Part of a small language model's weights: 17 layers.
Each number is 128 + 32 x the weight over the matrix's rms, rounded and kept within 0 to 255. Layers, rows and columns count from 0. Numbers have three digits each.

# down: layer 2 MLP down (transposed), 1024x256, rms 0.0382, rows 274-373, columns 192-255
# up: layer 2 MLP up, 1024x256, rms 0.0629, rows 275-374, columns 192-255
down274:109116102114105122136096101118128130119122154096152118138171128101084127116078130137115126110191110117166110143108118162060123080191137152106113095137111145126131107203143104113150098194118093
up275:111110079138147148085166176102118108118166163126083152137138096129156111124087072168104140136120181173136071156074179127116145148144156110113143154144115112078121159109072128143178116157130128
down275:165107118196125145123135093199166213123094108160165138131090142100097119141137153097124082109132146101137139050163151131123103116117130097107138091082142135107180159064114153146089142151155143
up276:054101148166127107152157080174111087134104163083183098112153178151153081153125071113154168104080097144156171175116167115110142082121111105125205108119113096134154117105162126173100113130140156
down276:096152146130141087122082122153168118188125099108065111143119103178145201073105153114127120091134107129117125167153107095137126171120152071132138139173070152126126169098179107081096131118116085
up277:085092150120146168107139117146046083135149116150130171131140129158081142134116177130112099162139101162150129062126162176183075120074131127167154209143087197122143129187163119115080197133104143
down277:131130158172170084161132097079112131091168138202153119129169099135175155116133117092108082122104110121075149158145122147136134159089079137109144078163163159119122157154147135070134057168113111
up278:132093120163199099155120144136136100111093091162140093170083144136102132101107113123069103125136067177166134090156068168145143097112101090160081047127109133148155109160137110138095096169129142
down278:094094107126170112105160129168127111177091102103113141160105145202150146140161120163119091078141100198127124119141179115126111055139149100137129105131146238150150130192183118147068129099164146
up279:140113079126160143156130107135096131074190145098107096172086125105070134139101125159091164178129128144149122148119125123133208127133114117114130139168137155128149104117143159134117148105132160
down279:065098141165151132182135142154083105126130184165119168120090112078120159098099095180079118118143176096139093164146189098081082171060129136155110096139080149147120018143132143113136065120143075
up280:152043142134123167119147125179135109092173120137100145133124153126112136181127132094065117113161132090087120156125142074072095137056124118127108149196109170144124105109101105167139169098112167
down280:166050142125177104086141110113085127174100114106134150182157155102093163130191143142157137114130151087097120104183201163042107088111103157126114161138133132157170129150114123178126114157124161
up281:126113141145110120132139122087124212124057111127126125120155116072099176097118133066141126151115176140102144125115159141110138137111086148178129130119090122167158139084093157075126136101129144
down281:113110171111103116121114071095124143153150113173089124156076098119133093124114127120130163100114135077126174196124115128134128176131066107119149186114137063132112127130161168098102141135114133
up282:169082085123131094132093139093145123159129131121164136114087146157114151086123174153124105089177135122147100145128112114115106128130107116134143115144138162140114165146175161155133096212133174
down282:111161102141154101071105136111111133159151117112086168108118106166112112177052128104161085122099127135117136156130114166094116061126097166168085158105162137061186100116109098131120151151133087
up283:142114080114108081155179172123196121131093142142126123080152114151091172100154141171132118106224183162092098077186148142105175084133118097111127155104116126082173088122184081137126133121164141
down283:150150169085107153106104130142119144149138146133165091098097082150116169085132130164113124082077135103165112121123088211134065122116110137101091160155138117099118107125128158080102133184193158
up284:153135114123131107136065169178169192162094091098106181122101112159205113137174131201076156150103113050119149174093180102148151152070063134178107173146103134141157173154134097133050107163091145
down284:099133119157100087108125138125116170116131140146128171164132122180120190175112128185157122123068120078101089130168144164123176154140120122122136211155106125176107127138119126158137103154082161
up285:121153127114107106111181137139101104153049171134166180148152143143096102111168098095128118145149126166081155128112135152076135141123136113132125131130179171063128104133109159175107116149089122
down285:128119121188157135101047151108131119156137108157139131107105167136127135178143119166129122141065095165083137131183118068160125132129064070121118177174111122145100136140075091128135065130098123
up286:127144166115175105146188170171117087123134122159126143109156127173113085120085144126128127145080130100137194113138113159129143149195125077105140111113156078085114132077062118145127131123167162
down286:073130073107202108142099112135099125111115068113164084108171158162087120112156105159119145133134142105148132139129143104100141097106147148113095146191132175156152135130138101089144128129177159
up287:165172092152093170080155148097168127095131110123122152115137099135164106112101124103096092067169106102111100094075077082130186147125108157138127151063102152182114117080118165218141105131091154
down287:134144151068136163132102137153112117143142131118125166105115154169163129107120182186144131110169146086153086159173118151137088144163097108151130108112102098074184101128112138111144150117145149
up288:093115153134089084060141092115100127117166133125123158089097167112080165130119138098114141079091143135157169147067153165115113153152122163113123159092106160067117147144128119143128171154073158
down288:088167092173171142106095126152177182174113096137135116169139080089161164068086044128164089104147113118140112145191071149125099100087075152108126132142145131139145105120109157120145084093175072
up289:143168148076138154164159184102119158119162101137146163103087117155147095134146168141108133146130146079151124169064132141100103128110064095065103123119150087108100048125136129119145087137143127
down289:132147160121147147113150140114123186099158142161139146136131068111126127208140143096123148125129188147109103196120121151071156132074125141145143080166103171124086129083103123143100169082111117
up290:119133129095146112138134156151118155151151114190119091159117135112140134140091158168090113118159091088120142096096160128099197084119128102123082166114135125109177120116117110167149108129149174
down290:125129151097128158088098122145093069159169205110083154147152083189099086088096165110086090083130105103109098192141180069126139126165174105097133167171141170112163119125089149123136158096102089
up291:162121152103170069112143105116147171086089129130126144127096141136138079102122093174167116093046145132143176131176111160153148170106104116118127101127105125127106146128128103156155100132144158
down291:092105141095124104158145130128100118145104130089128067156140135163135183078170206165116110119162101157163094123108138133192128147125123068105098159146088157142143132112101133169124139107100126
up292:118123083145081151173149157129128146109100124150132160147117148190132126114152123130080172117138082090147143111127140139042148145136098202093137117100167108108140092128146122136115123155135159
down292:115105139155052191110138094096087141100125134121101092130141057139090130196146109087088084137119075028154194157114154126142188187152054123117132093117078108088141106111154131198122103174144123
up293:154110148107150110109106167087152107082140110136087098151118096192079165101123098108151170165088106106184210089081109036118162097136117123112154188193100133146115165171132154137128087110152197
down293:073125116115098126128155128162124124130074095148126132131138178194127167099127103117074175070119124153184131111111110125104150118103117154081138148054110164110118156129117128136138131107135086
up294:118138095114116121152116152129186110094169126049059147144139141136146139084135110095145099136114175138141084100117155159111155167143134071055077110130151182136122145109154135141127140187177104
down294:145154112075152170148127114167125129064115130137140131120143185112167117105103131124123129163100149150152074112123175106160139150191166125066143107112126179152115125129104130087161121134187077
up295:195110177148115129180110095125091137131110129130126146104108182148092087128148192080112155116035132180086121117079157143060114090112124077133084088121146102120126080129097238157169093128124156
down295:184144127154154151103103131161150148107103128139147131105158134126124133105087166156093134131077113147144151090099140133094119100146155116134095109176138075101190136127151131155118163137133114
up296:142110153146123089098156138107129153110118092058112108135107141074125138117129120100107121154145133128172162097070124072133104120129112117161165107133134141092109115184137108092163140172099183
down296:111155103154161128107123122118081156178208177125153137105060118137165119116124160054119087116125163188094119164089146182105100127165118130152101074134116147171133082130173073149174176081169182
up297:194121132103176104092083160158114151115165118109179118097069094091122140114096152134142113111140173153120151204075139166140070144126017131127100146096132041167197146140170145134170154126095155
down297:127160205135115138134127147111064104122100129176102121096089104188131211112075161140133167154188160126113147166117120125159149203150103117169078071139117120101137149167110066143108124139112134
up298:152109175152076100167179142153116158076128119122148093139146145101145142101176191101145140134097157150111147093156096135159152089075101129136111115162136106076091082136144115120122123157128109
down298:141096040153112119064142101137137089167166086136103103141159123119088152081132132172100172143150126203122134118170118116118099108137121084105141101087083200061107150090164113135101192149137146
up299:122156136132165157096143168105133118108085127152123136149148112165153137167086095130019199129095121110133146045108074113138112144119071153115147168134111112119173085119124083100132149104160137
down299:130060129137097131129151106068134116123188087085089103125146171157113086146124142116146108149056075075132119091165150087164097146148130080147142123171163149207112174151125108135201159157091148
up300:225138097151165116151192114117129151080161189165101101103135044111155144080123128112122074141152151167142150091086081143123123137156096140108135094157154104154136156103135133136127137109206060
down300:067142180072144149147186143018150120142127122148052130160102163136169096118120140179120164153104149140170147101080137112138144180135140107130138086148098096130139110144134144147093112170074141
up301:181096117063114128190130174185142181097103126085176179111087136117157037103072145131154172111112148128137158124152112140095147133161084159124091107115132087158131147105146123100136179165138127
down301:114120116117151135173134162106178198123121204126161111181140129126083154134157143143119120147148179157164138122127129174108151113146111102109143144063135169129118074179179099127068110051135048
up302:130172085179116115114144116123153097139120179120135119041163123165135125039042140138182115110116143169158143092131118135125155123123049081085127111092078123146096120132137115092060102145123134
down302:111121169186134076179119159145098066121140110113153123115168154176129168137144123111137147116122131176111124093203123111078167130154141135132100212152124174095106103125158109145067139123143159
up303:112129075155136120112104146118109148173052121115095109127106143189136152082146114173112117126159074130142175164124149048094115120078118157204153135080115115096161115134101157115171124144140151
down303:122123118122124126100114151100126121155171155109109169146129142077107135111174144090154147113218160164110150164132083080105104090095148164122043144163104142163136135117173146134128092161104096
up304:161149143120102136163106158089078137136079185141186167151135132159130066113111130153140080180155129145158102180082162143125102084139091149137111135187158099176077140111154114096157067117096173
down304:175129091138124166150036162181128116166109154125111139192147155142104134069144077139126107192159092096121207120141093088119139099135115087164140118144118127099162137106088096116162117108121042
up305:142144173137167123145167062099108195149099159087090099150055179124130139145141089203139135134136135088134147201058174052127106145177161196155104132109062168122075106156113132121138122106123119
down305:142119110146162112079131173136182146138091121142218064110163117115152086122167100114148153085128106117151159093128106170158113107124125111167115078123096077079102107127131081110159117143169162
up306:147146110089144092153192102170142150090115177156185143080122115152112096099129088125120077172130079063147091124182131107157081143104140169129128131139149165100167140152147141166082161152138156
down306:136183139134102137155144154103073108162179079103131147156140170131085177219113112132146150141129138153169081104135119089160117109125100129111175153118142092158182173091144092210213115113110140
up307:092140151080087116109127116128191130161125142128146119102156108142083096116085141083118089118134119105194125116158097155163183125178108187165177121112043102134136147158107089087134100124115142
down307:121129089098094110182095139117148071125147135217139102145112171133131123125131187091119138097056087096115117135173183074094091140157189097122152117117148111079178067110128138102083127160190129
up308:101170143096126106144146136144142151176140149092100146136138044137097122130144124149145138121127092158131099128073137131082162140192130140163089124118122178151111098153121100118125135083112068
down308:096171143129128150114116129176135174164127158091117124110137106159140154158122110148134085097132100168134099090107169173086091181168097127116115101087154181153135123154120175125134154189127088
up309:102110175128114106153128146165140110151152098194109128113120166148109080122122121114188128149122116109123131089118052117115117114135166137141101172137173146074096111121173049108095155168125141
down309:065118106121141093139127133123107172146141132111077073105106148099149058094076119106149099133116118106137107177187077107096145112162169165110204158133145092091097150142140149104132142089084101
up310:118131136128102094123120110194167107160074123143091158119175113184105192092109144152157109154128151145107138126120176134099153128138110137178151167155164082119073120130133098085127150173095145
down310:115103180111179141132170127158155116102141165158138163130144135131167147089074186094123074150124109103173132079149195128083128100079134132136092129128118098135138149081109140158159155113155164
up311:101150090132139120151169096129126148169115139178169136097148110079074118113148130153168126145080084144122077059169161081088129172101112151119162213145100113133175119144155176099135228080155141
down311:189106094123103146152166088100135156086107125151091124165151211158132128128068172135127120072130116114140196078172134071116183122122211123096104133103089099076112123110056070049107106182152105
up312:176104141119145159185152134124118096131173093131181172136106200123142147111064194175092108162066133110116129137129090096146193056178085143136181168142112087166147114114097181181131109130149156
down312:129168106148141125190142151090105128138165180108126127073107056119110056134160137174165131110164117123199166166098102167125115141098045085083161091167108124140171119076114156078142069082204146
up313:097124185172116099140135124067110145103169153163203088182151106166095129088117136077127104133126134091165177117138173151095129162210145101111011134130122128106075109107180166172134149154113105
down313:064172119152103088111100190088143114129190145111091067147136124091070114102236145154170137151143154107132131168204132079117169172112103063065123085093147169136086109173168163148125149178127094
up314:140158113081037041184076158212063132108143129203172132079122130123122100062131122141094173180080111133136099117169114129077108160161115146125166137161147135137130087058111136084161132152082126
down314:118113089106074110132122144190133100150130103111137143173067125153157127121129117116181104184139116090149154146118166101113080159159083162147130091143105109104076060127106102187124051118114110
up315:112138151180122076043114125109119130148163138172041169084136147095151148121147170195147136049100144082127134148123120102159188108100095120165059136155111082160072174116170092131131156182104125
down315:130146093132096133151132167099089127158116162187098142079106128105127158084115175159193129100079161108121142166140164167116125128077070163166098142093098140144134129093126145098134110069135183
up316:157158183106123120077158053115184116095145151134165127110113115167135135094102090085127156118121151148134182151122158122198136124128092141095082122165112087157154141132170111158108182124110167
down316:097103185127107162115164143123176116121096196110124158124119101141124161104126086063081157118093142117149119133118131140123101133075103061132156139103115086084148092186124168149107115100129121
up317:161079140142169176112081160083086130116167190097130151086123164168135120120096184120114152150146087155114143141116108109115146164122152149121133129132066188137171147185101084146130133161130133
down317:180150129149133195116159072149120173112116174124098135143120137133176104056133103199068172173140157160121114128131157095154153064122126164128045130089132140118143132158154148114122141084175107
up318:104163093128107076112152187136192131089061101172076108121096124140151054168142143168099108070150163126027121108142160114064176100132125084114146118093156164142069136149157152174131174166204173
down318:135130148181147143122137112177147123090066081146146131149168049079169116139143141098057222224143109194131230130135128160112126126135091113133120139141143155113145105085135110138109150160142128
up319:159139151118090157061167117090154159052139138165125168153049080124116102153132121145114065089084105049100161164126143090143095130131118208156119109125086076073146179118121093156059150106151125
down319:124136129143082121129154100125085079124100169132108147191155116179120072131136211154124075171111140119123053110074168145132120095080128133145111147113122129099122148184145169088089096071114153
up320:159094150114207097166090107064105115132188093117131120122138137105194149175116107093086176163149077141140169129098095123139104146108161146190149166115114160112122103060127122168151146170088207
down320:095126165201127144109184160104085106155136156162089118105133097150193149107115132098135165125153144116089059159171158125067097105095076147120141203111172138068176198122152165099097182127127081
up321:172131131107122136042112103141152170175156134078161164072155089126170159171059153170160135114121179074161116148119157100169093162107074113114118131110097066160177089151133073139144140108112122
down321:136106139199141136116165135104096076088093163143123088140136087121149155166161124126089153129103107174039136130162140135121184094122083103123132171156117115106149182144134097115127095084104131
up322:150062066087081080131148185104055132144149166107145085112180152093125140121125174097124136160097089110183091135117147114047163153142140116086110133123116096053106123092138076152139139181159130
down322:152060064183116117129176159079084190109121191156123110200130104169124128133126110085145177141117122114095062119148128077071147117175128132078109091127155098091189134133132076117129116101128101
up323:139101166112130056180128158168119138166110193150203128125154139140139190154116141112067146181090112089072168143150127087134130101175161111143175173181122151051124154144117146099128129075178127
down323:114136075120110163202152101113131164119089173153205203128091131106136010173131124128118109135116089151119128094152119098144109147139190142113187070125097101190117101098171189172130114087076094
up324:165144141146061110159125171167127143145138170158110189089121101121080089128126102154100107079057186049123096085117191099057144107148108158127142070109166126148099121089083152115120136094083113
down324:097106113116153175115128159193149119128135146130143165111145110127133104134099116165151188121136141123167135177100179099129082101127129100170153127140104141123100137164146139172153115132127144
up325:128092166163145136105178091130147132091138104076143159117148136165055116141058090123147112103064109106108096113109148185118176126131073145149074196068176123115071120105151136110060100102180121
down325:100135114153147078156139123169061162153133139139139158114060153126161094108085099141118141129125116115072119152160190156198071133175063133111061134110177125124138130155093115185107123199138103
up326:118181155058146145077130153146189127145090101098152142152213068179091215107058061114102139133120119101126178153120101144105085147166154186132136107144175078152089139114151135128144149130112135
down326:106149153146101164136095116104127052151124133145127131119106102129099140144161115121125135103125049125212143117156152119161109112035085085171144111131131075098093129090151144101162113085107047
up327:173107193058107104163131151173119134124115142127124161129099104035184076128137216108102114128127058070101148133145090155119081182101180086106154173148095047119103145149151129209176107126147140
down327:100125111132153104156110111194100135126120170120136125094126172090117131165139135120086146156072108179060134142128104124142127163127149206165046132162055100162101108138148132073109118117138084
up328:168110160137191168114087182145134096116138137105166129088144106181177104111106102185107147109076149151135096126148101111094172140188050141100154094113166106118110109136108140135114101140070157
down328:168144078133119104133095087153152112154131073157173095145135086148160104140152133051110200136125179190162183125116114132145126143132134128153088166125155154099139112111126131086164109163155185
up329:102188096130147133121120104107112151133066134101158135082095101101138121136140099128105169140088130118091082163148093159120159142139106081171100134106087180133125103073077082098047128089149102
down329:225090174146129113145181144146186137095138093160087128127129091194157131158146157138121138076135097141146159098116114119147108115154066134117126118153153087148198137142127135129150152095109120
up330:123154131154157147115150148080124183096111140099120127139054121120131117180158162129162120140123165133095141158104195143131142126165130115142092091112077128144168106126122145106114113137174105
down330:080134149145136173159147072161139169186075122104113090090102167102127110150120121142154128116093147094103115133119103116084106104137122116114135122152134112095131132141181165086129143098174065
up331:166164088152110119087149135147121099167131141183171111131131120165165144126050121116155130151116090080127137139146114121138161144173113165139128113105140037086116043132131112150174122080118154
down331:120142107082090101104076042090073114116148100089157168096103127143140145144127157108166169166136083148128157172152141106111132115124118171111119092126072124042117124146151087111129140154179132
up332:141155098102103152093131150124139125106160094170164160143175151189112145128125197093127172127117101081097096135127136118130118138122118116064114177050144150117081158147097147083086191167133152
down332:081095130135162093106069165114173163139159174122145117094107137170121165159184154114124148117149145129148076152127088131174111134096129136139084114086197112124151154148139136112122136141045122
up333:094122090144094185170141180151170136128128133167105202084103102120104104121137074102130189100069129090136123130163132139061134152137108063129142200102115110150128173116117138100136175124130092
down333:081172121107085124192233113111108095158128130089113135125108111070124179107119173094130161098115102160173110134124162182125133131149093072133149111083104129116057140100101146102138112166151126
up334:169086126150084135116132160105169123170087069147120165198150113119123136162183092161148103148142066151102153138104137121158107142125136119192136098121164086119100148068042192123103093072063116
down334:141196128043151119131162155174164115111099117128133071150085138095137155145173101100176171127126106082071106109143109120162112174132218109068204125122152120146136166117188137114116144116183134
up335:143117124108086099178147143163151125159134130093116126171100132138085088193157117135087167112120100102073119185053070077048114153092120122128108157045092070134085117164153077093112146120144150
down335:105151151121099128107130120135050100113150180068165099165138080149129106109111120140109083090141137172109106170131137074088110114157140052143128128124089088082156138109141173156088153161198142
up336:128141102063146159092078130118065131060201147173159161153105148151106152192135173166126106125107153140171093164076148114111164106083115144093118151115156117093179113125150101067175169117091163
down336:196142135090122155133121144071072091151128120086091153143116097145098134143141173129134136123140100170121071105123129165125131174104057121101149131131141123114130169075113165098150119082099141
up337:125133150110112092134199094106094133099106124161122136172152150176103074096118115112079150086167117082143154139149146083113159137082097185122159145178111073082121155127158145156118161168027125
down337:121162163081120119162089089107073142106117144149143129104119064167137132163144098125110121100157155114105111136142150151153116143070188074108128135139150175146048102177087136160164119117050124
up338:167073147091161170121075167150082058179146152156157153079145134122094106147102162136155168170060143077162101102081086145139231124125109093121089145118078160116181150105068124157111145144067177
down338:136116116112166146107133183112149105177139153131140107183118120144090130126156121210170135141133128156150074101111143166150098102160157104110044018141145135138147114086127082104118135118079134
up339:132136161110123122129093188114139158131096132156148087116110135112115089083084099127159080137149137137140094146074113111068182120158064118151106127041161124074131111099148146101140118100113135
down339:186118188144116167120083144122127108136143150069096126129146134171109076176119138132131165097168135171132109134134087165189164131124120188062152121112099182087141198161100196158089111112170128
up340:173128187133140122176175075167152125165116100112088092200120172091119165080136107114127124146115119139136155138101143095116122109138105145139139096112160098156141075098079194164152171101146122
down340:105142129118132143098110140137111133108102116134153102154152132146094098103126053129155138115135126145159150120104096138119149158191138142140054180141131128141113119145166204153137135093187091
up341:169163158072111084156121128096101132051148081142130187122144112139095067139050133147128178156143136184174129107104099162077161153190114138059096114111143107100123110155185142132169060143172111
down341:144123168113152147121082149093164118169153150133109121094181154144066135144135121104136169110135095142154102162122142140100173119148105157172123146167114128135178168168132101173140130116107143
up342:166126161107085129077068093150139124147180109102103121161146135161128145126150166191118102194184091138185174207074128094094122139105062149162153178142135056136118140166100134080112122146126175
down342:117121156125183113115147168144111154093108151153100141142125117185125188155118075162114122089100120088152068152152118148182123209119149153080192115143143122120108138136101091133128114121187100
up343:133134130141119119071080163142095190183111081148116132086087114163188036133143108151161067125142130095144114155134087190146119142186135137161080132106135162128114201132087107175156139192109093
down343:144113106112122158184139063133118178139090173098134168133147117098102150112089135118145122177134159109159057123163140117046189145166196112082159153115184122134190112150103112186070128138111126
up344:149166118155164093096182189144140127127111097045173199187106058138119142095125121105130106140161089145144156103078175106180129140104172152137163132067108161143073127137098137157168190133152092
down344:133104070187085139091126117144097127107116161099088090119160133135153115132160093091155120076124168123142139106168088153098064099108136018147115092101158098134096159123141147079118105072099081
up345:180136158078132126094076186143106142150099152123087192096153137150108102129066180161127148133144072124098152137111068206108111147137111155166051115111103114121128124167100070130132108072131059
down345:083169091153142148152086111134063168115099123165046183158149173136106177174116122149082130186127116079115143067117099130072079155169154116177194141109132134089123170109124127141149142144106117
up346:125140127104138115141158114112097111099143094074139129139133121079129076159090157120069111126158155108095194133150066133110124105192113127125132116113189132114110173136157123128094061157128126
down346:130140173111112125146123122179120112153091122111101139125156083074132164108063144157195147098120130162144157150108126137120110109167132155134128090165135155121140207142159099085100127156106094
up347:071108124101150115057106134087113170131121084172117127145131156118190155132097099124119105176130169042138133113092084088093087104027190154138131095126179119151214114157080151115142140186060135
down347:199131123068175078105077193108095066148098135189122089124154113157127136121140154068124131169182136161098169149100074128108182131134115155117142111113167132118130137134125093112109171113133200
up348:117160128104153162154120163142090154118108129172139102168108037181125119105138097123153086080146149147146100125180135137106100121111094115073135092162162123185104143125119089130084124122131141
down348:078118136123105154101149135194111117117109121083112107152126181155180108137072092148081125168041101136104102103109162193160119113196122102127106159141122154163137105102173102123145150182206140
up349:106089149165094105201125205081123195120087165129136138140084136117188138131146125104108131215102088144142080155126124102085116155151090131137150126096084189062100153174087160073113134187168116
down349:135138123103137148117095110155158167122078140198147129132111070114116171172128145110155131123144112136112097146091183122106138051127081104088116184127093116181147154129143096187141181173097120
up350:094158147107168147086151140111110151104148123188111177115161096129091168138102096103070133134097114126148171118097121124113127118078148180124150157154097109109157162177172069161167136111121111
down350:177135101172086148166121138091123193118151145080115079139111086150175106098084165169137085143132145150126081099124135082133109132134126115176069153106110179119049068123076163121090174124120164
up351:087160075085115121102134123124139157126119116180164181085139087166093114149062175135165117115197154126183088083139152157061141121114122077141096070073132098160117092142110186119081099086154107
down351:096138107092103124182094083160061079089123115098094141130163127092114121155119124149131179117115087153054147135110144138146140133125098138115129177118136143111160140084147168136169209168135150
up352:178158071137128180134127120121157170124189122108116116107131104161101060138125110118133130080097169114185116121133115110130118162169090040098171143129063133061147123156164131092137082112085123
down352:129130103083132148094130107123103183092159099143150136089104158173139145096155134136147147154113125093112147129124131128145116088112133112122121084118139106100154105107125160114196161194172154
up353:140146140138072145156107107142126142164143151137131074175080104110136123150136146108137096086147115139170182134107083123143100124099153108117102165208073117153123125187082126146108150075103182
down353:116152105176154135157096220117163093191108113138148155088166132109090153112110118135160162155150132136117161109144132115079145121137125122140124147159155072150146077133135086131077106105130137
up354:129108079114125120089154094125141088155124153140167166177127089095126168149117103126149140122139109030144095150133073168133152124150168141123122169135134111148092076131092120170147174124094101
down354:119089136152121159166115131181155162130104154186105119118161192133116154168117117116149111070149125082169168148137121105081135152154113103075156150109165208173137165114065153139179099125095104
up355:133111157096064192069110176110112128112121154118084127115142160135121076129117189165100155137161098161181164218110133130151120132163120155096088163094092125190205097116160105123157153135162125
down355:096122119167125113025162173122126156153130136150122116158131126088181152129142120137116079122210074127096104110123129118141126153142085122163164123110124116134073108138133140135185088159112140
up356:127080170191151116099104135140157039123185166178099167148127151173079053120140163108108150160139235100146127089090075097132185098155075110114154121126108112112133090124204094125150139126175111
down356:102104182069119131120094151152117087116189123093131122111066183118125101214097125126086106122179139107147156093133154145171156097097071158066193093141125115153140150114136152138067123099158065
up357:066106163129075146135106102103099179152078115156145101121110126147105078127106122106184127166176103145167086085166136140097136094161136127162107125076114120137083166145150130122137128156172137
down357:157136142147199149078097095105110182119118125120099127145067117197125143203071093126139183175152089146105147062074092147155086098104122137111096077160196120159210096133166098143119135102067108
up358:124141124157135129070148127094143204106108104096106181139081076176149132149170120113117155136175096183063137158109145123108158124161116118091062130074154125118128107129126116147109091132071125
down358:139129113156157085121164080138148171145165163118150093104131066138137127133145105157146089133145161112133136121174179159149080147105156069180164127149174141088119171124143086104122099122125110
up359:214104153115184145127102125118102111137117175162151166141145036100077091122111133163119110122083089153187101160122156119140151163155133139153135084155091065078141133154148161131138108107097101
down359:123113174180149142160105096142131139157186151133129171100129146140079107163127166121105096093164192097167125073145141113052109162133122167143121129101082080138131124138143119113113090142130169
up360:143181070200104169086099107139076139133072125159143152132127098151106157080127157129114120139160131153148155152121122096117086148057045111093127153116145092112108106108176081130138154179083125
down360:151092093115118067122182204096125168147119100095179131174147118161138145106156135134108086121097097106148083123122183125132132114093137126107074153129133135065154089142105156172141141171145113
up361:124077132099068123060092169106138130101112153124104188109112057127184112066108151138123063149097059104104153141148144121134148111101138113118099179121126055147175152073150089184155169113118080
down361:104172121175101108135153129118170121117139112108124126131127150067106097135183162106124189069127155134119128108133134167081114174053092129152126110106156149107114149142144107145143144132140108
up362:121119122077089105091113095159078130071090099146086126099161139081124139145102120170107146149146099132098141177152169158083098095102116095133095127145169116069127132124114194080152114160117147
down362:210137132096164074162089193131161133111157140114136132115195166116155086091120099119083133136079089167170121117117133123147151150088080158097217168124109139128116118118198125099138140136110177
up363:140170122149121047158080130160169101138111091067126168148141111109101132159073144174150121186125081130098135147124133043105122146074030140106155143134137090088067120110100171083115179158141096
down363:158041150129138111099134115126180129163121182125128153150092127149154107094101110095099096143183072104099112191115081088084154093184142135112146142056077145162160174161144172192101103087106081
up364:115059159147144136083204136088131064119078103107160111113109146092129131137105140115114158056124128165133132214171066152165175145124061189090117110131134124153176162163176111113052181100100153
down364:162126142161117127119069100149155116128127104125144110053076167058112132163158156135113120113125168197145097148120138076133135098103122182117136124135153175119112056116154085126119118122115130
up365:153067115121129148169133149175086156156076105178164134145121147137065181140093096131062123107130158085148129103126138080121183077180163117122152088160138092163146074069187131072083116119156117
down365:133102078124130142176139125192194117113157148131139134067121135117117128136163059156166135094124152101134135111140120144138183133107137112126197066121165067134157131159072145134131147120105103
up366:117144119088120100095128128132120191156140169135135113125132098101144169143136211128120134149165133136102100145122164123089128138104135137137123109094123175138146097130121175109132106078151131
down366:146118159106091134165070112169157059126114169168082151149137169120130062057114102115127075064147126073086113153124138110158187108102097172105078214130139159113136122127138112128101119124101181
up367:148140149137179127094134144129125143141132088124111097164137136136152059118152115177148121118157112103167181142140142097123128177132158060144160135140142088126132197148109137128136120148110179
down367:126154190115154172167124111110113170131092117170142103137110082127127185116103094153095069151157138160097066173083136131185129057145162106101128096140085179195139176137092121117141125116132117
up368:119103130142103128052129177129187140128088115175079088152164182144184141133112156130172114123081100105158166056095139158080103157122108110119142121151136145103088156088086165175106129133165174
down368:067101108155107080125149108098197141160136122113145177142074142122073120175126182169128108142118113090081143129182120097120091099118064124177174187113068106159083122159126124126173151114037150
up369:194123138146127092144121160053168149089124122120152168128063146149134098096140105118086119162157109107121136172149137124080152082152127122087136080092126112129166144136164093169039106064168146
down369:107137122138160100115155108096110160125175112152180145101083132118092089060138088138145112162129131146072124119124164214096139096121165137113146108167091185082129056063151156135118131080167219
up370:139141112174097086146157130128150166136136113148106171183121093159142140122139125191073183153169156155101112115101074094151177113172124113115140135120146113156152157196108099148087124113092107
down370:100141137144098178119209156109079160078085065087043066208167102116158124104119090101086138202139139109141145128130110157095148117184115168166146112097109201102085128141115146122198174119165144
up371:099117175093123093126130109117136172125165098157165103123132139114165185098121179131151164166153147119143110172124126120127182115089121118121114185122093057174132109103150078100163126083080098
down371:214118167059114129068123089190145093084091146164092124163154129216163119137082110095111122148120129153082106137127120176124068129137061111085144168080183169138220167097103068125157141103137199
up372:108142111095131112107147134212145140151101140117155115081143103106194086106133111135091138172107172088193127120109143058098150135122142141116133122144112132116152165176155158122077107178032143
down372:145161108127129114153105131136130121105103113075164134124107103153115080170148156177114102136083144114089112125122153137090083180145067107168140128132114133100152113073125122109129194111118161
up373:130131157186166165115165140107124096113159134118116105065103131141175123162091141124087135148097153092120136150067163171100198158139180167098086193145171127095141129121159103138130130118089090
down373:139118137175082123141110186173196126150135093080117124159112190144183149104167149174171140116085140107142154107137140170175178107129040152134112091140165211164147090156124109160175130141158130
up374:177058155132134113091144128136092087099123084076165129116112157101126105137071114152169176074077114142121093153085149219181215137107169140174030107154069103097149103069119140135175206151123118